Each number is 128 + 32 x the weight over its row's rms, rounded and kept within 0 to 255. Layers, rows and columns count from 0. The size above them is the row's rms in percent of the matrix's.

# layer 22 MLP up, 1280x320, rms 0.0561, rows 681-700, columns 240-319
size [101 100 100  94  95 104 101  96  99  96  94 101  94  99  94  93  95 101 111  98]
[[ 75  96  70 161 154 115 216  76 107 143 117 143 154 141 115 139 148 100 130 161 133  87 108 136 128 124 167 163 146 131 173 135 135 164 196 110  75 152  97 113 162 125 110 135 107 191 121 148 165 114  81  65 128 154 107 124 143  67 183 145  83 101  62 114 102 167 107 124 165 132 175 143 139 124 130 179 125 157  83 181]
 [110 146 128 177 132 139  96 122 112 133  99 129 129  70 136 156 172 175 108 130 123  90  80 170 115 138 162 151 219 133 136  84 133 125  91 145 159 144 119  89 137  96 149 123 117 164 183 111 140 149 128 129  97  97 146 136  97 161 103 188 201 147 132  81 140 133 108 128 127 153 118 127 113 148 149  96 136 127  83 101]
 [116 110 136 194 173 105 128  91 120 117  88 108 117 159  73 184 162  93 152 128 199  96 162 126  82  95 105 119 131 122 119  88 134 111 164 101 138 101  91 151 150 161 147 175 134 150 144 106 133 119 177 119 132 202 148 110 123 140 125 138  78  94 104 170 167 189 135 147 122 124  85 203 162 141 119 149 121 105 182 133]
 [ 95 141 137  98  80 147  88  84 116 151 142 122 134 134 117 174 158 148 180 161  90 112 106 150 103  88 141 138 102 128 192 107 157 168 151  69 107 114 105 143 161 178 144 150 138 123 146 183 185 166 139 174 151 104 135 120 137 130 134 180 127 159 146 147  86 131 186 126 146  89 119 166 187 139 154 117 112 113 162 121]
 [ 87 127 139 206 128 131 144 129 193 156  77 145  88 169 147  72 133 118 147  79 104 126 114 168  98  95 146  60 111  74 113 131 128 105 129  94 203 149 176  71 128 149  68 127  97 106  96 130 173 131 163 143 197 197 147 123 120 165 124 131 143 110 110 154  96 104 142 109 163 101  85 122 151  96 101 110 149 183 167  93]
 [143 158 127  47 114 127 160 115  94 100 109 165 153 146  55 149 127 107 134 144 172  75 200 127 145  74  80 141 169  77 165 119  94 124 153 176 143 113 196 120 147  83 126 129 156  94 198 130 103 126 113  95 183 107  57 121 145  67 148 122 173  80  74 162 128 169 142 206 128 134 102 151 169 151 117 140 137 157 127 121]
 [ 77 125  77  90  91 106 102 193 114 156 115 101 105 142 120 163  98 164 201 147 125 139 132 131  85 145 153 162 173  87 136  75 112 119 178 167 137  89 195 112 146  93 163 155  81 189 132 174 128 156 138 138 128 137  91 138 128 128 176 148 119  67 134 111 146 125 114 118 160 143 150  87 172 113 172 180 123 144  97 103]
 [145 123 182  89 101 126 127 151 164  95 141 129 160  96 107 102 106 150 149  96 129 140  87  99 142 185 122  71 112 172 194 112  63  94 126 139 104  47 163 141 138 107  96 107 113 150 198 146 140 126 160 149 196 142  78  47 182 111  51 123  97 152 141 131 162 120 190 143 128 136 113 148 141 162 126 105 100 141 114 155]
 [149  46  87 119 146 106 145 101  94 159 154 114 131 140  92 100 115 102 164 115 130 154  48 158 159  77 174 119 129  88 127 109 132  99 137 101 135 111  53 147 119 116 126 192 116  81 121 130 114 230 187 120 150  94 149 158 130 134  99 123 143 120 134 152 158 150 118 188 111 103 152 113  98 107 122 115 121 150 112 166]
 [179 152 143 119 139 153 179 174 152 197 116 119 128  79  89  90  78  87 128 162 141 124 178 172  75 143 144 138 125 141 146 109 180 115 166 128  79 137  65 147 148  87 116  97 141 138 133 126  88 117 141 149 153 107 151 134 158  96 155 148  88  92 155 109 108 205 186 163 142  92 111  89 115 145 131 134 170 148 100 166]
 [174  74 110 153 112  80 178 105 159  99 191 186 108  98 102 184 149 123 211 137 171 118  88 112  87 133 187 151 160  65 147 174 208 145 126 146 117 140  93 153 150 157  80 126  87  97  90  75  70 165 144 162 123 161 110  70 105 159  54  97 118 114 141 128 151 181 128 125 137 133  84 166  82 164  85 117 121  98 127 136]
 [129 151 108 142 131 165 118 169 121 139 162 145 160 139 164 149 131 138 163  33 102 114 103  81 141 122 136 146 129  88 150 107 117 119 140 199  70 155 117 134  93 136 128  87  93 122 158 116 152 154 127 115 118 106 128 113 146 150  63 102 159 190 135 134  82 156 103  73 156 167 151 125 206 143 110 100 156 141 177 125]
 [ 62 138 169  39  63 184 112  90 147 120 106 155 126 117 122 154 169  97 154 105 168 108 156 169 109 117 139  81 172  96 151 150 165 140 168 190 101 135 174  76 169  84  89 174 161 176 105  94 181  95 147 174 149 143 150  75 102 125 156 148 150 187 127 200  80 141  80 100 148 142 140 139 160 132 150  93 122 119 145 159]
 [183 145 137  76 146 181 154  95 115 175  48 111 150 172 128 108 142 218 146  88 133 175  80 125  53 106 139 115 125 115 151 172  75  58 152  74 108 136 124 179 160  56  81  84 113 127 127 199 113 136 178 136 128 137 109  81 105 140 118 145 127  86 162  83 134 119 158 117 156 146 124  99 177 148  88 109  63 131 117 128]
 [119 135 167 104 137 144 122 153 165 163 191 192 172 168 125 134 119 122  72  99 120 136 113 137 167 140 136  97 140 154 138 122 109 140  81 147 131  96 111 174 128 129 155  86 140 140 106 116 138 150 107 129 133 146 145  73 136 117 114 116  81 160 118  51 135 119 154 109 149 114 129 129 129 125  71 107 143 114 126 115]
 [104 131 148 135 171 137 111 149 181 147 102 150 174 127  90  99  80 121 180 107 136  46  80  92  89 131 127 155  94  28 181 142  92 134 166 124  90 113 175  82 146 137 116 113 154  88 134 127 129 205  95 141  99 122 127  97  83 121  97 183 139 130 149 123 143 122 118 108 110 110 132 170 150  83 120 145 121 179 118 117]
 [100  84  75 109 125 102 158 124 114 220 147  87 122 122 132  63 130 109 127  88 149  77  97 121 163 120 163 119 157 106 147  78 110 157  82 155 109 188 123 121 118 110 150 105 106  72 132 109 115 119 119 100  95 113 142 142 116  79 109 172 143 167 142  77 101 133 131 157 115 137 152 104 117 158  85 128 143 154 146 131]
 [154 151 119 114 105 181 133 143 152  88 144 148 222  43 141 119 157 112  94 113 163 181  48 178 109 170 120 119 129 102 100 166  71 134 160  80 159 125 104 152 162 143  79 123 130 165 128 100 112 117  99 118  84 131 128 181 128  90 119 115 165 102 177 132 161 150 164 170 124  80  66 169 170 155 104 170  94  99  97 132]
 [102 121 126 110 125 118 185 146 136 150 100 163 126 105 184 110 132 124 133 141 136 153 129 161 114 113 139 151 137  92 144  78 153 124  90 140  67  91 149 136 165 138 135  90 195 117  54 196 103 112  92 112 123 151  80  59 152 103  99 132 132 154  78 106 118 144  90 134 144  75 174 139 143 103  68  81 138 111 113  94]
 [111 136 155 108 122  94 188  65 186 151 163  89 137  93  92 135 135 175 147 164 162 152 141  68 140 101 134 144 142 141 105  65 150 148 147  49 168  98 141 132 144  93 155 124 115 120  98 163  74 159 155 119 111 148 127 123 189  74  97 128 123 118 162 114 169 101 171  87 120  71 139 132  82 126 130  98 131 110 140 139]]
# layer 22 MLP down (transposed), 1280x320, rms 0.054, rows 681-700, columns 240-319
size [109  99 102  96  90  93 107  90  95 103  88 103 100 108  91  98  90  88 109  95]
[[130 115 141 127 159 162 161 127  80 110 149  93 137 142  96 135 132 140 120  94 189 123 134 144 108 124 142 162 115 128  88  75 112 135 102 134 112 112 177 158 125 133 126 178 149 201 112 127 110 133 140 127 128 107  81 218 118 136  72  72 184 104 146 107 108  98 164 143 149 114 118 108 110 106  85 113 132 146 143 134]
 [ 70 137 133 111 119 102 155 157 125 174  99 131 108 102 124 178  93 101 198 165 130 151  97 158 112  96  93 173 139  81  90 134 116 122 117 175 136  88 120 137 140 137 194  73 109 147 115 151 107 138 117 140 181 114 155  98 132 104 116 125 121 155 122 114 198 110  94  73  73 150 166 111 169 143 142 172 134 153 115  84]
 [111 155  99  84 112 100 184 158 116 129 150 132 122  91 132 134 128 106 161 159  55 138  60 199 107 133 152 103  59 164 138 124 119 172 147 156  52  72 127  94 137 127 116 102 167  97  96 159 157 178  77 115  99 121 141 168 141 129 137  89 166 117 107 137 126  78  69 135 129 141 191 113 178  87 103 176 118 157 135 138]
 [123  78 184  78 162 162 128 155 180 132  93 125 115 134  82 162 175 131 127 108 155  76 152 115  87 139 128 153 154 140 147 144 199 127  87 181 164 142 161 160 139  77 116  68 109 108 121 202 103 139 159 139 149 108 120 123 137 121  80 124 131 100 134 119 124 146 119  94 132 113 116 134  76 176 105 115 150 153 139 137]
 [101 169  83 105 162  67 177 127  97  39  91  92 163 119 143 140 121  75  91 112 163  91 127 122 117 109  82 146 144 151 122 118  88 108 150 125  86 129  90 187 155 114 158  94 152 128 119 123 138 110 120 103  90 127 127 125  76 110 107 100 106 147 163  96 138 177 181 159 108 207 139 137 149 216 140 108 104  57 155 125]
 [131 112 104 134 104 115 113 153 191 145 190 139 174 126 178 119 134 176 121 101 119 163 127  93 129 180 174 114 130 138 101 122 109 147 130  85  63  97 122  62 164 126 133 145 116 113  65  95 137  52 133 190 100 108 139 177  74 157 187 127 140 152 115  66  98  84 111 119  50 104 130 159 164 177 134 173 158  62 138 134]
 [ 51 180 174  77 154 151 181  95 126  82 187 135  68 104 137 114 153 157 118 172 154 106 171 159 111 109 159 148 118 160 146 126 102 123 101 109 123 156 157 145 126 101 146 116 134 152 102  98 165 123 171 101 136 134 139 162  98 107 119  84 149 137  77 188  51 139 100 150 201 151 100  99 119  92 140 136  89 125  64 122]
 [115 179 133 171 145 153 115 169  88 109 135 105 159 125  97 133 117 148 133 134  99 132 163 144 121 141 163 127 123 105 109 132 168 138 128 139 121 158  92 129 118 103 116 223 123 165 143 119 153 143  91 152 140 121  53 136 115 138 129 173 132 141  73 129 132  82 109 186   0 139 155 111 136  95 116 131 160 113  43 136]
 [ 95  95 113 161 124 128 136 131  91 151 161 112 107 150 152  81 201 143  99 117 112 114 148  97 118 142 142 136 145 131 160  86 127 115 182 136 111 207 156  62  98 121 113  83 198 156  73 169 130 115  88 186  88 139  42  96 147 140  87  99 139 162 168  63 134 105  91  86 135 123 144 123 156 142 102 112 214 114 109 160]
 [100 157  63 163 168 166  86 112 171 110 113 163 133 101 145 144 176  87 182 113 116 118 144 132 130  77 105 107 151  81 127 153 149  93  48  62 146 163  91 154 112  90  88  95 114 124 130  96 113  95 135  51 128 157 108 127 150 119 175 142  78 118  98 110 107 132 121 127  74 132 112 156 133 196 141 130 120 131 154 127]
 [164 118 149  76  81 108 122 122 130 167 113 100  76 134 138 119 200 167 115 170  39 144 156 120 128 149 122  96 108 117  80 120  87  93 107 151 139 170 106  91 128 157 149 144 161 127 142 114 130 209 123 135 134 129 159 143 141 136 142 130 135 136 118 205  94 123 120 142  11 128 159  93 114 107 122  83 160 134 132 103]
 [108  72 161 154  94 138 100 113 147  84 185  85 145 108 126 110 104  99 119 113  67 161 180 140 102 117 138 158 126 131  80 136 136 117  79 133 127 121 160 124 120 142 124 171  97 213 169  98  95 119 102 117 162 153 109 105 105 130 137 120  85 124 176 134 133 149 168  99 153 100  87 143 177 151 132 205 153 122 124 129]
 [159  93 162 117  83 131 124 116 144 113 106 143 156 153 121 142 148 111  55 109  92 182 136 126 177 165 142 113 124 122 104 110 142 132  69 126 175 121  72 151 139  95 125  53 121  97 147 137 163 148 154 150 121  96 125 176 163 145 130  77 115 164 156  65 102 149 128 105 140 163  99 144 126 142 149 113 119  53 164 115]
 [117 112 123 106 122  89 154  80 162  78  43 190 105 137 134 150 122  97  86 144 145 118 129  90 155 126 125 141 121 138 102  99 126 161 112 159 189 188 109 115 113 156 124  92 161  84 137 114 179 178 113 162 107 143 154 163  72 123 131 134 154  87 145 172 154 118 121 109 139 117  91 221  79 149 134 144  47  78 141 177]
 [138  88 112 110  82 103 129 139 116 149 142  95 119 119 139 160 137 145 113 109 149 122 121 166 110  88 122 132 139  76 144 111 103 130 158  82 125 164 140 142  86 134 141 190 105 129 172 147 171 144  81 113 186 124  27 113 159 126 130 144 135 123  67 156 119  83 162 149   0  93 144 109 156 115 185 118 132 109 163 125]
 [138 123  57 132 105 138 139 129 120 103 171  85 160 203  87 114 152 111 167 153 125 167 128 170 143 174  69 139 104 198 140 142 140 103 175 111  80 141 123 143 172 123 147 146 174 169 119  99 100 113 114  61 108 142 180  96  88 131 161 153 169 189  33 164  90 112 130  84  22 124 112 150 123 133 120 165 120 120 135 158]
 [168  96 106 134 169 160 138 144  84  91  30 118 131 120 126 190  81 103 140 189 135 152 115 151 145 186  99 139 196 215 156 137 156 100 133 148 121 107 151  43 148 126 187 112 123 143 140 128 119  67 157 122 163  66 154 172 197 139 118  95  72 112 148 157 104 138 102 154  45  95 147 142 156 151 195 110 163 128 128 141]
 [115 166  92 145 117 110 187 143 135 156  37 160  86 135  74 139 115 105 134 147 127 113 178 105 150  95 112 157 137 121 128 108 125 112 119 159 105  49 134 106 115  94 139 151 117 132  86 165 102 120  96  74 120  62 129 117 120 119  78 188 116 148  93 101  97  99 116 111 134 112 178 117  90  83 176 136 147 164 107  86]
 [129  90 172 154  88 108 143 125 115 104 151 172 116 178 123 163 134 134 128 113 128 128 153 121 103 141 134 142  97 180 114 124 139 153 127 119 104 167 162 116 152 106 136 150 135 183 138 119 156 123 146  86  95 102 127 184 134 143 176 206 113 158 106 115 135 120 165  88 109  70 130  95 118 112 101  86 159 136  73 149]
 [162  66 148  76 180 198 129 147 128 119 101 153 138 118 103 169  85 150 116 177  81 145 115 135  81 160 181 109 105 105  60 165 134 191  95 154 167 147 153 195 146 130  56 158 143 144  95 139 138 181  72 152 153 138  69 119  86 120  79  98 116 167 159 136 116 109 126  90  35 112 150  93  78 169 161 188 137 132 124 124]]